config.toml
n_layer = 15
d_model = 224
n_head = 4
n_kv_head = 4
head_dim = 64
d_mlp = 1344
vocab_size = 512
activation = "squared_relu"
norm = "rmsnorm"
norm_place = "pre"
norm_eps = 1e-05
positions = "rope"
rope_base = 10000.0
rope_fraction = 0.5
qk_norm = false
attn_scale = 0.125
bias = "none"
tie_embeddings = true
parallel_block = false
extras = ["an embedding shortcut", "capped logits"]
init = "normal"
init_std_qkv = 0.0495
init_std_o = 0.0463
init_std_up = 0.0495
init_std_down = 0.0
optimizer = "muon_variant"
lr = 0.00826
lr_mult_o = 0.822
beta1 = 0.93
lr_head = 0.0155
grad_clip = 1.0
warmup_steps = 200
schedule = "wsd"
decay_fraction = 1.0
decay_shape = "linear"
final_lr_fraction = 0.1
batch_tokens = 65536
seq_len = 1024
doc_mask = true
train_tokens = 348200000
steps = 5314
dataset = "wikipedia_en"
Each number is 128 + 32 x the weight over its row's rms, rounded and kept within 0 to 255. Layers, rows and columns count from 0. Numbers have three digits each. The size before them is the row's rms in percent of the matrix's.

# layer 8 MLP down (transposed), 1344x224, rms 0.0476, rows 576-697, columns 0-55
103:063088122180158137116089144163120174171166124153112070152083149156124090137102195100133110113140159125149151092203102117178120146091068099074108099089171126171105121104
098:039097187108133113101115053119060186111108142100091219079173070133093073102119143127116117111183117113152138140089137131129134088181149137156154119189116112070149153113
094:108108081109098096114150125144073114136141074143081069151125158106144148167102139144050120119126122161132136120121125148141134105091116108125135130100193153129130089114
097:096090171100139204127108153128132194091153125155133096184143135089092110097077181056173168115129129152132094163132125150087122173165107125142176101129093131137121167101
099:155126131122103146115141163181138139131102135103160087100112125138070150153107125153087103131154152165124121123122085172125130127126110066164106122163178103173140149133
103:118133158111077087103115149118155110112157087169112145130066143217116126087083147118120148185140145094186150155109136101139150161163113113157160127069151067087129132054
097:176165073165133167199166187171137122156083124092119110141120129162088131071092154114119107106119078075110110108167070096135157104175090159093125108087126139108122129148
098:151083098156108065068179143136101083059135091146107186144163145144113144121143150108121109116096133182072162116189125148118164157134082160167183127135123110127126099127
095:120073096110115148121122118123116141086146077122093132167137168143135141127116188092146151183140114112184131127114141068116142120110107130081191152108074162101072138086
100:092116164168097107108164136151095151163128113144135133174104117118119151154178140145150174133140178111103128223144105156085114121077114132109128140143115117141128133161
100:127074132081141096135099093102067073124174106136147114078156079111148167108065112101151101121150088122148133142093188152104186124124174196154128170155105120057087070071
102:109156139162141182114127173128096112093118136123087136123117151081137147154123166122119144188111160105156113182154145115109184167079099104173112103161129113143171125202
095:143106151077128101161181090123094116136177128150146130094073137105147134108171088138117159164076122132096107126157131122145092141121157092140069165100122149130125168038
105:150112140152193132117124117098125132077164096150156218080180135117099082168171128158154113087164225134119120127129117161158135084135102178163163150134093144122081108123
100:105149190113166151160089172117156146058126112153164138141114152165178114157128084081106153072113182151142114142136169122137137200162131075136137187160144126121129097168
100:132140160085148116101071156147101133086106125126165112108127149089158104123094130098135167097121105160088108109116129089134185162122096112152148108085152155123147190159
102:149141107159122131099113055116078110117110171162169161179109166078090158093084114085103085065148192110052140168108155182115123137160170147140147122144098160113123090120
097:133115087159147072122055138169185113147179107119159150127166156152102130110193133114105081137122213128123129200163181142146162133141184148164131184118099214156145144096
092:189075128164104074177159143109159093085136134126147140131080119135104109112110124112155092108113129124093123131145165120142119127159076102110139187121105139206069123108
103:106108096123137110093161121188171159138141152096139139174141158111126141192099138157169161099151135138091058144058077154165094104101177178140154171169128204184147159056
104:091106125165120166094070116137128183137195127169097138116108159133128178065068164171127157102093094076112205073132143144082175152119156169109180137124141120133125183092
092:130105147186161144090102153154094096151095094196171165184143100141085130175114178107169166143167123172094094166091217104130166127129140127155128080073092142089130094117
104:113128107157085143187145138122105143193106141151129136163155196113133124100090175123147107182073162114105106106132159194070113143108127122085076096142156122123193143097
095:156094121118139119117139087141113093146144122125135216195120119081175161137118088069122135146136115085104111152100120117169115108073139102034118109127116131076087145074
097:170098121140112142096105133066143097107114099140142119132119180073128101080104127129154113190143047069165056129121145049162153121088102133134100150105139107117116132117
097:114135110144170170101166091117124151140078105075102043127151140134114123132122096129150120116120185142083089102172142153164160176130085159119107156111103093176130106163
102:187192145137125138056155135108132143079069118099138131113130090143141123127097117074114097156132093111120174139127186167154098128158124118180145149101184129153159161122
102:155155143079158095186111131113101133101132126081111110114141122190082157137090134117138115089069151116119159147163132164203198135113173100122193198074127117057083156112
101:160159133056177126065097107064119145114136101111159063123175140070146106122163113154101159143102151150093110166115124096078109163144182122113145137093085116153159123196
095:101126065058135104133079107136113192186129155120100141080100103124128151073135194099089133115117068103116143129152088173058112121170088122087072139085126102090143160144
098:115147130148135104114136130209106078176130149066148171188163085150130225115074146101118168089098121116108087219102133164164135162143142090101126161113130203101128151080
099:098103182099112135161093088159125144154151134136120119145131107122133106136131127169100107126097122105115109095055130140163155170147172112099134106076196141113117119094
099:137163096130156128157095174133223183131107176183136078131128139073155192091129112075127170117156147154143090127114099144128149119094138096133110156122142154178128162178
101:119097062108117105129118103149115184117101219108105147103121095093112108153112141095086150128118106128136134148122133181142179133095099134076117137160145151117157123214
097:158124114116141090191201145162122124123091125100182144098153075121167108127130131139118140165099176064071135168120175139100169148112067112113141157157182123125121092144
100:073151098142086132103126115124192125160069137081127095119083135169111119047143134087160125182140136125161113114051142138118174081164087163129097145106081187136182125080
107:131162167102157145083113091101167114096145131113177136145119143117155066079076171100167131191094110184121160173105103162130121123178135153129188110157137097138099128098
101:125130074065188132128133121117147123123113142131106118164161182119149126081160056139180128175120137160177105125080108108171160128147158097099177153064099106141171086151
105:134154115172096118064088087116101064092091129134121125129075089063157175125141160103143174060093101106132147156142150136111116123160138206112080138101136186152134128104
107:116103110156105155121108107112160124147125165078140137163124162116150088147155145112101098195140099102098133116161147156149156149102081163112135141130146163149170125168
100:108145157144148135098095067113146152149111170118124167133093070118090138144110121104117093137129121115083099104080134108140195110095122136163163176161096156068170168079
099:115131138141136116069109115083162129124069177140164148118118153127133147160130176110147158169147173089109123113105220193140157122136103109163109136103128136084158117145
105:149130110119174095090137169148084084082174128175140090135092075158099153117156107186118167154110148111144129094184112101113102145133084105137137132182117145168110165118
096:115143156110103093143095153142106090198118140154118088148158081133120164110092105139107127131114122132129079174156132183143111119096094097121086124113133158100057150155
105:178083109129130131100109105111189125110150132150048115109180172147137085138099155108135126145164123163117146134165161156144129114123126116159160123123116078176126148130
098:125111194116086094082093126077140117125149078142136149138173129110180134133083068117100118129102075191138092175124122185094148171117108049094127127153145191142124104162
099:181115148126230137060077149123131128131117135121119067132101180148102088130130136132129147035091127168066132091111063188054115155110111105179147117114131149102092182129
098:088149136187103123100074075141159094163140130143102138133134135136148163080054096065124149165145084087205118131083100090122154143127145136115102141105154151107165166072
105:158085077119102148143105132114162176130132146076093134130107174159115153151128103135122179124132132112123201107099147164150111118117155153120112141106206122162039138137
096:132104129124100199183144118117081113150133102165153104163123197156130184152136112101075108121119169115093142086054141138100110136121126158128085080100158191109100127164
101:152079081154107136110119077069085095168110133121148134114124110155146154132147169135062114136077127128124099131138083125108126158136112097132133136116183101153163178164
094:091140115136059166097122128107159098101199166154124178138102124147143120138149121085151124153179147120103126126077140127094107127097127133178132099066110152148100100171
100:114087074091134122161121077162125164108117159101095138109205109102201126106126129093144200149133120068151108173112112131157121125152160096126117156135121180071129147128
100:101109201082123158135109097135089117121098157149079197147146108127092077102155077178198123122185164093145092132118157126119127133162243112116128197126141101170141163124
103:108135102137124118117117048102118156136120147099124162139125086162115112093126074036149150115099159118147134127127137068072192160138067098095134138081152093142123182145
096:104072119137117110129120116158086118088128117155147112158113112127142097072152110171212112147138138156050159096100126102169135153131163113092133150226103084115159127212
098:178145140154125120100148122142139150162086093111137167171164156143115130121135116112134097110160073139133104130077129111136182073105105108123157125074168127157107113099
103:149101147082089130135168084093127103125137109106090195128071109076180108090156118118142144127139171145144134110150189077207119129109129065124088131125096155115115143117
102:134084221163162226112119092120143131212111081112101183133190103134116165091195127115134117137122146118174089120174091095114081117140076125086255098093157131157158136145
108:137064114102146163136112152149138120151173114062081121098052155135114176101134136094083134179135087098121142116150145168120094113078185121114176103137113131153110163191
100:115169085068120088170093087132164152188085141066128149142110103092119053088085119065137118159151120155134106108135067103122115129180119108160089149107152136106186112105
098:109081109147152111162107155104211138120111141122076129123154061119181156145189151128124101142116109074158109155123091109122123129150125176098107168107087117101148121110
098:129079151075106108101149053130140110128130083103118135138119057109134114118126096156091125149135131088137085112124018154098108126121173129121164094133086186127126103111
101:199138148106091085161168132124107200086105045125085115158148094055083179144145180100117110138099125180122098166109139105081084124123149106173175166162100109107160166082
105:133163122113127175098171104127182115095165107120156126134140147110144117142174110129135185156116066085119079133140197124141159158194136156184104155146136106149103132059
100:162139101138101140136085151081148155125102177145215117125145102134114154143100163128130088170116119069138172137122161139148176163137140130151116138097137075096127096122
098:177104141111070117161143149110096221147152100103100200121130084137087091103170157094152137123128146172124139128129185124083068154097172183127147127161183150066157135146
105:146175154112135163126148139097168114056084185133135117131123124118185077122142084085091171179197129100088137084102158124095107021125098163151099129132144068105116126124
098:129114166169120151110106114137095086154108091118146143120157106121131143077093119168182133118195087123161153075114122115112134149091215150163158184122166148178105106164
098:080157097128169047156159112076075140110157120139103129171149083113161093122143147135142118112116093101077120063107125090153128169117129192150150120166114059055156075140
099:111144121161070168161102082121124178075095103137108100117103159121125211103108176078123161135119130150134104108085171118114124159126128129099140155202087096188136158121
101:165097122071149135120150137120085099078094146148150152103062113122175157100092141111121102100092115168167139057115156109103162172168105143077110108133170137105118093185
105:111126113145117155114064217118098094156138073105180094166115132149113110158112152141169111146121167111127154112142127124070163154164160192051112138064104070116068095077
100:198106109084099056142133081148107141131123112107100084125052156030181077150129133114074158119152125150136121103136140140103113105147139175073146192083144131103142129043
107:149163175087150122156117157174132138144120134145055113134094145093114135181133118113076132109107178148140190080133073142143118162078181074147119147123198126126110185164
098:144141152126093163180167110076187118095091081151122170183161116112106172150179094114140137150109088146200125144133152140126205184102118077091112179137119112168141154152
099:147101192137170098105125111110092152077156151122081096106125123129124125113074089079174151106203145117089113161061122151144133169102158206107143160136083153136109131095
099:141123124111071176150130128165122095059120136101204096082070172135113126160106138092092134111113107138139114081138063203065127166159053151145054117152164156057096066164
099:126114136100111088092127186139111086144131133102163143106132084111067167158124177130094145133095119124173167125145137112101126133166109080073184122045136141099179108139
101:147115113139140135110076073094153103113133167181146122144085129119214125136143117109124142143112174135182167133135127097130129110183102078122145152103043155140117136137
101:091152092114115149163183112122158105154126083124096102154133209116125115152139191125116147138138119148135125147130191094153092112147130079131204132176123131123144159125
102:159147196134071114158078092159068076109147132102104102086164131086194145148098125134119065125080092146101130135152065125144153096135099147151101169159153136123098108114
098:154096103142126087133178157116157077085196110129140117116118100189143147119137171132170111140133091063141121110159121177098142149066138134153104131084103152159095167192
107:154155160073129152147120112124152151063087067165091101124145076153171109128131131135172116179137176102100076110118193128181127068138133105097130127163164084168119111120
098:202096159106130126100095161138172135193136059166113111081119143130164188057157084147141177101087151150169138123135113112116173148122132116092128139126113111182116153133
102:159134133115083157156091101156070193092154166087147068106120168115112088153098143154137074083152127153165143157068146154167082119183122106118175082084064139143087119165
103:152092084085110144103059127117075082154160149116134131070141132132134178173102142118109100071113150119052100122098186134180110170138097183158109142119076170075119161117
105:213116172110072101070158071145068107125101134160150189151102062135158142118179161145140072097130070132178228121216151094141145135109107156115169163100143117097114151174
100:117161143179140140108211185161091102101120145104083165103087113084131155057081108117157106156146100141160106093135117168101095169137170181137163187128128142163097149109
100:094116134138070170149109123152154133164113109120110153115124153174157135039098090129089109114176119199064129157077164140071148122104131149117079132097129157060182131137
102:158149174174107109121136117161086109151144156116181171090157133124102125149148137133100174157129111088091119184081130225131126157185183111084146151101137148127122161097
100:100134206135174140101154139152124150102131125114173147112159103136075093132217077122148128142167123113112094098170133135199145104093102161141125144104136100147136165200
104:124108084106084155129154111148167139084173142193133095053106082111136154153123136095100181128098107082175076125105165101126091153098091139106143163123118108123188152123
104:190097133184105129040208099128137070208128124203118147147132112159129123075109120104093134140042128122081130141084115099167074123135112141115073133134177132137134163090
100:152226112096153122121147108139103133091135113159125150116142079132035097178164096098114160107132126122103128161158131136146157160166177134145159159147139142149147115157
099:122161103111157165144106102158105124128118134171175129100121156135184152112108175214114178052099115087129138069182116153094090117145157136112158134166098124122107182149
099:149138144082128080069172136170156152152145081204132185134079114137107110151063099168142175164194164163116092143182140168062122131130165131143124118167182102140140183114
092:117164158107125147173122128137091130106119152126177146110106172116109180095068101139116155120155104164137177163119105126133144092114156126105112126109102119046205067133
098:124141133129106131154170140165142164130215079169107132112156137082150119157085152137087102046098128164178110126226148067156115153157160162115118137112144128098080072112
104:121130124151152152182175100139082134148148130053116135101155095126091111139084111123091100089081157116120174097127135140055108150133096131101043136167113145151148126129
105:144152172077124084151136067154083158121131068127154146164155142169163132176140115137176145119178108121140144134132089144167130169116156081141100106143133083088195153115
098:111111096133084198082106110069152120079118160124135129074120128132140124218104122157091089115148125130142117123141139138204125127159031124089112084134185106133143133108
106:131145146176120111149114106105168108120158145121123184121087146217140089176123130155130167104127177086184142139109165171113088141151147110126092104131140142129127139124
098:111164155100149191176127127088175074134138102129146097094132173062077155117130152058166152185144145086101152168104161116139131131069076085131183082191161133118117106142
095:136167170050160167112202131127133091159124156141099121130148085098091103149143093100122155095148173169175222072127146098065106115065092144113148122154103125105176135091
102:129140121080099094192128078093094098155127115126126098177100168142115149068169118173144179218136123113089146114176162162120141107115118132151117142187118116099146079115
101:104145132140020200121113128087144094180038117102130142093090183174135126126100101088099142168190120126096188099135062084164134159123170106093118128114158172150152113105
101:124124130132168195162097052052114098132066071151124112123137142121110149082125166216152205163121139145094102128115149108088141154182128120129160079156130078164145124119
098:103101128163156043107133107128124131082121108077175137155100182065122070136134119151104155153138147104125145173037091179176166108198113152135220173133095124153080119137
101:139133114144131149140137102192068102127168084231118138104159140102091190133139187113158106180074101109152083086149113194120081165195191167119192053124158099085157130116
098:117149090147091130127113135147133100144101146167153119102062069150109100098102141129122140158104120146092122094119085125128061104126137167106134146159102097142038167131
097:135124165124105109148104140183091112130145156128123168203119116164118119138185171103127163094158102125116170120126106123121175100134083090097139184151094104068183153180
099:091143145121127133180081118118100126134134130113133113139089131159139124147138085150105092208100117138093139152134124144150140119111121159171126149138134151159099093186
104:136077142140123229134107149146138108118107161123139127195183111131123139149156066118111128051093094184127101114127171070120117121122148121122136166123119127132168115103
099:140107051135182097072077199128155207138092154103113123163153096106099065106109127146174104140112105109199153129109131087101195132115075121112101135184170178132131161139
097:137188087123158145104078141095148117174107120099108129162111122115099176120124147110082148137166088165115149116137108127112126150110173187141124173149175117096148163096
099:124114145150075113137139233150114132152083122143148075150131103165061133077137144108098136219139061116119097145129177096115153080086162148185148115085156148139094146156
101:091107131126144108106090156132149160096120156212138132138112178050092087104132103180114111166171180107075122213100170139168162120151130157125140165088074153122146141217
102:099150122100108079132126056168103075126073110125138116129132120093124144160127168117128154122083069111128131133129144088164124097113140090065155105126122159100093093184
094:072110117165140160084105084069127133146160093170085130162164094106155101106168087107092086190103149175108065159144120140120154100136115123182118170088103126100168129125
106:154131103170127158121055083101126163093139122124148141162057152085134095106136108098176125115116051104134196137180157100182124145133154165147118138116105127139144084092
101:129105101151201217173133142110187108159175113115117148183119124152148127143115075104065163159152147160107089113108184168144153154124190135082154155165147161123095162223
# layer 8 MLP up, 1344x224, rms 0.128, rows 577-698, columns 0-55
098:066177130199160148186095130191142157123113100150132126105140148162135158114133136192118118135076151125133127180132145156147126112084196052070090123127096152116122191149
098:125131158122167122103095122096143072174172148120167117162114143164077134144151130093139127135136154074119103141126163042181128162120169181154148155107102115067134115109
102:099164105116181213096129093127131084170155161142158132122096106187105139179137078175137098157123114105121133093112113102157141127127155098114117093122081205181122132143
095:105121109104106132127115143127124118146080109113158126150130084150111127115093103133105086145145110095122087155125122098089121058079178156085081100113133091163070083109
104:066086094093155115116101136103144144153164203128161101178129091178154161114148113182116168160199111105128087124136100132119067120135132150091167170134207122062097103168
098:113196134141148157194086121128134130129125115171095104075137141099115111119151151157106127138111170081129138086116062153109133133139110085099091143191128139156132113118
098:059146126157179079110144150094144224091188184082111129097093162154218068089167101136146079167164137114110174093099139129131178123151073069126128145132165115140100094102
094:137129131089105167156110202135157108132165121107118103194085057168098093177129090159160116072139110180154094107155086127096138103125143117151153112162078098152157150114
099:193168100151122169121099183146097150138159164103121129197157163122163141129137124166144145104102086128097118134152082117105130177175157163101118172157195125109134185126
103:131064134163145138144181118149113153113118145145144117176183150138128075103140134086172132144152204209142139126130125111165105151097151100140158152119130117162141162102
104:118121154075129057119087106142081108104176157112134139106112151094109147166144110148130170158159147168125145107136109138110130099099104096123158193131158109198159169088
093:142125112109095119153085150114183091092085134107133132123177102158137097126085112056113129109124138138143121117174080091072167137173146159063116092132137127158179206145
101:100118090100106090127093095120109141157163158103082127108109150081204100150133097141126158169147074092170130085179122113103154122133070098153130120158100101135162118135
098:138113135164109100106170107164100096167131203100141141124146142078090207118115152111116116123158084138138115111164046115144137103137074164167095110206071088105109154111
097:124111107110152093168159106101120141169141093142101094200115107126122101160135200130095073170030121147127108170139147126148157125113113130164130140156156125069158069117
101:150131140096182080106124178090095087061110124131125183105115053093112181118100148136095166099111136110161144081097131101133156097102120121089148132098087108172167144127
097:179142160135179165065072119145121051100166082063135135188146124153127114118105174132059123124133076118128148121106153150174102057135107192205147082193160116190121162096
090:136070125107126157141117124079129171124074158131118164113154128160133145104099221129113174111122124155116110159167135086129126226138144108125078068127118166162131115141
100:096111071109096127148121127123137161134114149100093107108140184158128081095157132130161176123108199147155151095138171159070098151104102084130144112153110166191148149164
103:122143104139103130123104112099157135092076165084117128136193156128129151100127139158122196139112175132122090131115117095151083159123128074104123069129158120149133131155
096:138174105149137212144074157176128142042116107102113136127135096176152163138164118145118156129116194120097119144143101116137127138139124182112183129084142163107033127107
102:188153186117143180130088143148095153138118122034153129099176125146148146168096162111117105154106134081132114126174147133162125134136116101075156153152082095078145091144
097:095191111170126125112132094140094100127164123136135120136117207094104089124134169161153105165111130119186127131138129149185091042156168149092130117096123125153126133114
096:129107107114149071144133163106123149154141090091186129179155089174096143108168095121034095080057117137106057162134110175115177086092096090099159075159162150146126094075
096:128178112130100131173106146140134098104172138123139112126120125124165123124123142076129149133199093084184135123118125111151109119141130161188093124143178079162085124132
105:151116152104141113169123172113147138092118145027140078147071153137133164102124155182105083148114143118091090138138132110130158088137115106085144089100121087114103115155
099:143095095189147139152173074137110169074121134149161131143138114085101089109073128142120160154092127135156141072089123099118091138087122115107128169188092146180151119121
095:168117129166112190130125144141136132105087179153070132147131145132120151138091162192155109118106099128188172058152162109134130050105137128135123143136135119118167167139
101:082103227160163135130132086142133141130106119108174130098125096170093054153067134173128109099116106169108112175101121084120117061147104143121085100190137126188129121130
103:111152192134115130116085173113081093128074085125111131152126118073138089117170128180053119116140088129192112107180097133150188129128130127144122116084138143095064120063
101:107101111122136183139132070100095118103115190140144151213118114118112135186142100168085107132138156130133077135100076113113088138149155131058084142115138128091096178129
103:073120173171144137119102159186137176125087106152125128144131183133190140133117112167142121137130121126123126062077130175151117187105132132106125139121086084172143105140
099:133169122151164135157189171084100162144136127191154186086109144084144194166125143154083095128127152168151137137133133078113129124109123111142105147080109146117124112175
098:190078168140160125142080189117175118177181168100104133080139096170089136156148114099191174049164123075137110121183199198127083136126113172122167120112106087129108136110
107:171132061135121109140112140146068129136100140089095103114147090140124112185082167146114170122108067109148135125093088126075090175087223161129156112143091127121112111094
104:117118128198092068117156075083133078133173196172122152125142087167133095078162147174142105104104147104129164122146099128146140102106123084221112118174114153229140157125
101:103147094136143145113093119158077103118084130131087131119157139174160127059141095117100150096114119123126097180151124119189125166126126145102114112125159110117083120131
103:096128120129149090196123142176139187123181132113166117090147130101088141110136159098152139147162111163074133164089189119124081141137059103120142127144073128168113124109
105:138133094161190139142076156125140134110086047139117148102168092115096079125123154163084098111128123114126096078121142180128125171133059138085111113133080052126148078125
097:108114150104134120116106125176164086132098120091165133104131126127104132098164174176095103105111105147145131137133113108163110124148093156125073041140102111161058083145
099:146135173099128158159121105162137058172202143134089126191143124158113146140081117133141137112172127122112095074135097104098120146148132164114155096118164130158137139105
107:100187133090130121129139122109148116152118116125118120159143177133045144090058107152149137087117144168179117118087201129099164133109134168166151100125071122138135141145
093:104107134063156094118134122134157116069113124090155113119116143146120083112146106149177170126074119146083157092131098096172118152115153137126173135150100107109113209184
102:156149132151218115166132102125110111037067132098163138117059118098130137132138121124169117149164137193159096133124107171144130119113098089114090123108130161146180140158
101:106185158156136140124091130167159047148087128069149094145092100158111139153154152133138102123186115095171095116140096111103098107145118121083111178108151132170122144086
099:107100198149143076123153109158133117159147144085149184156158053080108171127109089125207134172116160112153127142132146100169143172200123158090090112119125111104171116179
098:111143118203140178101107134160118092117168132034123117134159122135106168138097159210108068127075203112100126195107129131097152093107152142145112172148090114115134103121
106:090144178112131125112088128143059139137144125123123111155126091111154100126106143089080135156187163128112106095097082128100130068088122102193116107197074137153109108112
097:129120145166167082143107105092125092106141160131126097088139080061108167143131138129160099128102145148164137205150135093107133188115137147174158126174149123165151121138
104:151119103110142126106100176160119152151225177125134108121125095099168108089131119104079146103120175102116168102067159165139127129177122143101151177082092145072152129079
101:192161084119097098094123106096137189124075147170122116131141208167113091169139134110181043149115111095146090107100106058134144116107085155111115141113179140116047143135
097:082180156181153086145101161101125111110067165170111143143097099163118147113085129142150101162083098129116188159099127083164076100081089137122104146108107074112119159135
096:142087119138165153131160140184159080113153130106080099113135170145180148084183127150127134061165157128133122063135064100134094142088111106090203152144149150180149135117
106:115152093124113196116096137130170118137133072126117100136042163118135151111138135178062147154099138102117105096082169172113130090070126087132168102174091084136121168148
102:147149195152152138157087120146152202124109111104224128147141112162159149208127135134138120130091117140145073089112106116143112139135166143096185149155133098122137164096
096:118137131124079149091090127092069078097132146137117138157131145129184116080120096159135136111152063143128125110195150142184151190140098173112140136123154170058155141144
107:141193061116130168075097137154116130082119175118140108133143171091110148056090172210102162148164122106160108073130154109135153135136166118168097145118151123161080136122
103:152132121098132100136133137147129086159122100086188171163099104112106131140097114144163121130114159173142103106097160071137060103173161138146105119123104027180074086145
106:144136097120127131122158170217143109127166128075105160165106142087089091142172144133095066188124087130168098127149116141133083141109102121160109144106147114088116128131
100:170158158134147159134163120027140091115060196082123142116110111052148142122158151150144101134120141119207122184132154122107136149200162138116146159122118099152082100144
094:137152143053115126129101165100085134140116084178132162150152146101125115132100093130158159136074127107116134116125089109117072157130133103099115108183099088062136130094
096:116119062140152122165123089129140126126116167097168072108175088116070135152089150097143109051115086138094094073115139154107167082125166104198116157115100102079126124146
095:156155089081114128108072186163173128144180165183114174120148125110106093138148183122076104122103111067183085118139107063175094127097100119134171131107150091126061128104
108:034115151107162082107116120094127139156127120170147125132135179159053146120118150159108186122121176064166091055105167085090125132135166094113127175111173140212113101141
100:090153152139145117140113088136116116163125122123143073148116090096163161152133128142153178099096099118140147143172192117166143136154071198084168169102144141174104130108
104:153129052150108152061126121172141128129125124188107197134170136106094049133154058112162158143121123163075139121100145073162216094147120115129118140129110123144165167124
101:178150170114105120095136138168078127122100163090138155141125113080147145133185093087154175046039115139163065109125120099164125123134187138110172082139121137102030127073
106:119173114109116123180173111131127146090062157133143135156141139127167128135135131093117115126078105134112145091123159181150076106107122153128132081154124087215078161146
100:089098141129090139106090186127123132142098139108156134152098131106128089164188075182078131157045098107104083113123146142188113118149135143124116169104151150133145129120
101:131168111159149144155104145114146074101084146093130126197165156105179189129160188135128100105087123122092198167072081158141073168104104162137115091129084139088125122142
101:130158135173118128128130111133126141165135158074155152103189174131098167095168150078087164172127111146101095146092157150126187141113100116145156095139039128130120099087
103:156179159145156101090112148097166075091128110077159139106115158077100172163104105167171148137187109109136128110115156152098120103197112128103151069129127160123114177129
101:109038121090104185137136154099124153120203153138078121157146132135099121136135161132127122099105066173082130119153164128136151120129123147111156138105152041175114133142
103:103134102151167072111088156138183123112118112077132142161152164099148078111119110093126107142114118121176128102117138144143106109137112136072074130189103157200129174178
101:172136133161111128138117100147167132154091147105131162173105137102130116148138118144158112127142044113096132105139116088138166042178100137128179131125097168109178123131
102:175119141147187207126128094096125048108123124151159121165146101103108128109167133146231076222020059143109136132140079102142114129106141162166118102118141093137119114101
100:111163165087112170177056164095143137183109149131123053103117115163106086116144140155177066128141101170158111127097115135130117116128177130073192103189125120174076146127
101:079146144085118114132019186120161140093138145135100123106160106081145195163089123119120141118132099153166108163163080132159118151095150112122166173130174075128107156094
104:111111103119138077119159112170090105129125171144145148147188184177103137145100120121105141115097117119124107083147114124158125080086126065143192099128134089110152149116
107:104173158099124148140205170075147162078076120107146183153096141247117179095164120128214130114180162118107145047109141059160127109144166125093119138183112114162110139119
103:154120121100183139145109117120117138112118156104199139150146090105077128119146183103145115108091189131103156155119175185086115117159138174138109151079119157164156185156
095:111108161154177140119107093159114143153120141142112148160109141104087114140156115117155147178115078166115084109094160115091173084139126183153088159142137119118110132158
105:126170128090159152116016163118153145102133133166127139192122120103141136131215181119154159172106116113130104116150104145087151135161090137186174113217062086137158132111
104:124125086116129131179168104072151128140154121086170145054116147112110094114177060091130149114155112130126203141122096090116127179173079116099161139153135143120146106146
103:099145064162103143145182126132142148124082095102093066132167132133168083121085126142144137146154120131150095142137150147145171113177131117071122089063126154125130119122
102:127135105157105126150115071117133096156153166160177168120114144114196118111139134140141066102175112138147165062105107083117108045149153099078084157067171178186178120173
110:137145156174128140165108179189170139144202118117102148112140099136145163202168082143139122115087110133195143103083117135129137108145114138106139126192132159126107115157
099:126164115117146086128111092148075196102107069091198185122147195144118139076122148120086141107161137144102143146143120159138099120108102064079154172149143087124064131106
101:226164130155155129130184191164112158067109131151125145150121136166107113198116148142132099101153137066188117166079147095121128135084138111113130110107097123146107130188
103:106222081121109131140072115180102173134119170213122147133116114109078094088119165161155093099107195149144108131125191162109164079119107121082126098105112102189114154179
102:181120136169148182141094135145098121131138175104082151129044099149106114170093130151153194119189117106064139146081139136087083116127074129138086100143123054130111142144
105:149147150203153152135083138166123153079129117137066118180187085210142154119149095154113149129137167080112115096081176157108086117157098106107156099125193121168104099194
101:167060114163087130119149189126132174116171159072141163121162136080149118075131136126137157141096103126132090122143130100066117124117157132149164134156146132150089076227
097:054156100147136145047098135099089108100102128141158170200157094125150181090139146088149099101113189128120143143109120141104111062091102117104061103102142156108165103091
101:147139140077118112120168199096106086071140159087131161182118116133083101141093151066141116185101131100155140132140165145132133154146100119097151082149124086145154154114
096:139105125124152181147163101110138178123104106137219134139194111111136124154140128147178083078100068079170186066084155134122114106084106125101140175125100128074075117177
100:178072165115172132103148108117155165126106101126080124119136157183171135172123099148154137144176086106106057110107114089124111122193107023133112169135101083116158095026
098:097133143098094111163133086121097139117114166043164174140105117110125112106162105070123174139143131144112141090121111120118136115101155096088146164051129139116186122186
105:079118111111138152116128124154129120113091161162165109106080080153156153151122115088154098148172057158148109108187080166148180077173148093099125140132131090196116142153
105:122182065106125056104103091136112126113076068129130136146117130078162120141141114146157105164142110141158079101148112110143142157134133172120102113095120120095166144101
100:150097064188128087214134178125125110147088149067143068090106111133122119101129106104107112115068078072105134136200182153148156134101104135147123120135070122163127118099
107:143157101189109147111073120128152174073095154082130142095138114146120078173142097087094068235154122086116122113172149123151134169163157104111137135128123117099156155095
096:096115171113092116150137091118155107110098086137155128118139099177165126139138145105080044107105065159104109083132096112134080112114062125076086118104098148105117099134
093:132152058170130130170136103131153111064155135175126069141142128177135194099141128107147118059091095168112091121109072160142153087187133081100062177151161140144089118137
104:115160139138136099138172098119146130174140202153083142105159141150139076190118137150165126105146127151150192143154118066108149118172116147139113110149129135207076115085
098:120091119131181111062146161147148133157143129118120114142116141101163120094162183137127087101133125076141149170114125137122162169178114143152129065117113127085131083115
103:170127155106129097153093155121146162150159130128102246141177146104098098166118126073137144086134103077165147110145115084101168142137168142131116139177187133146104140134
098:135138164175137114079129152140117137193159104134111161133107133111185080143178154190150114100177190089123120130131072081145123165177143103089114137152160097175166114133
099:147070126161139142102179146100117131181178213151116075168115142094127124188114095062122064171111148147164099128122144178151113141148102120065114098107157115120122136142
098:139198132106195187143135170121165113139179100116168148121114118153199192121089121151123124076157186143158123118176105110076157181117129091132077111136162128104146138127
102:181133140141069082204123162142171174148121082129109077043089157131069103078079168149103106132137116155178092134091153132099203103131161086108086094100187167172114117105
097:138129128110132135087179150082171165125142115124156101198126120101084117100174158118095102186132138124134038101146117124129150168111065093118116070107089107078102158094
097:136122108117127063130177092128109129080095092123152122151101118129160135079082110111086135191125130102142058200136156141112145167107059127133095110145132101089136141128
099:091081139122162142110160174115138095108138122130124129122128145177105151138109074130122085109090125152076181134164090148154196137154133099155121107077159124107140155111
097:141110131204079115099146166120089149091148126155120168092085115064096141115120146100110109157121156076090139081116118147121190171194099168150092082113130061184136172072
099:104125156086121169126115205125180132108131220142115130119193123136067184108112133126103135141137129106168179116122138077129076153096114135118143066102137145144132175191
106:138121150117045140164102170170172155123110124148113116091128107179123111146118108128133116110072093054080139135123179118145117097134163175167065102153067157103133097086
104:130172155063149165088101096106187143078160159113066137097079126099099128138182146156143124096108141092073159144101088131175063150108097075144089176113163176150128149174
093:124132124065096155132191191168095140075129102096139092152119140160150097146113174126153088081125095109135170104142128127147072100106119160082137105137099101124114176157
103:039128145103199168109173096151122136158086166093140128104084083110194125136121131120159096125124148061153135160121081124065173131171064154117138082108093173112075146123
095:162143134120125146132099136099148121108098165023067101130127061185105077155071107148045161119188059096133129177106069119135092107124154119161084166123133171071079127147
102:081150116127183113138139143137096129129130127120108106168103109121104193094144074163097156175168133180194079103111084143115160164141144104111173115111105137164100155140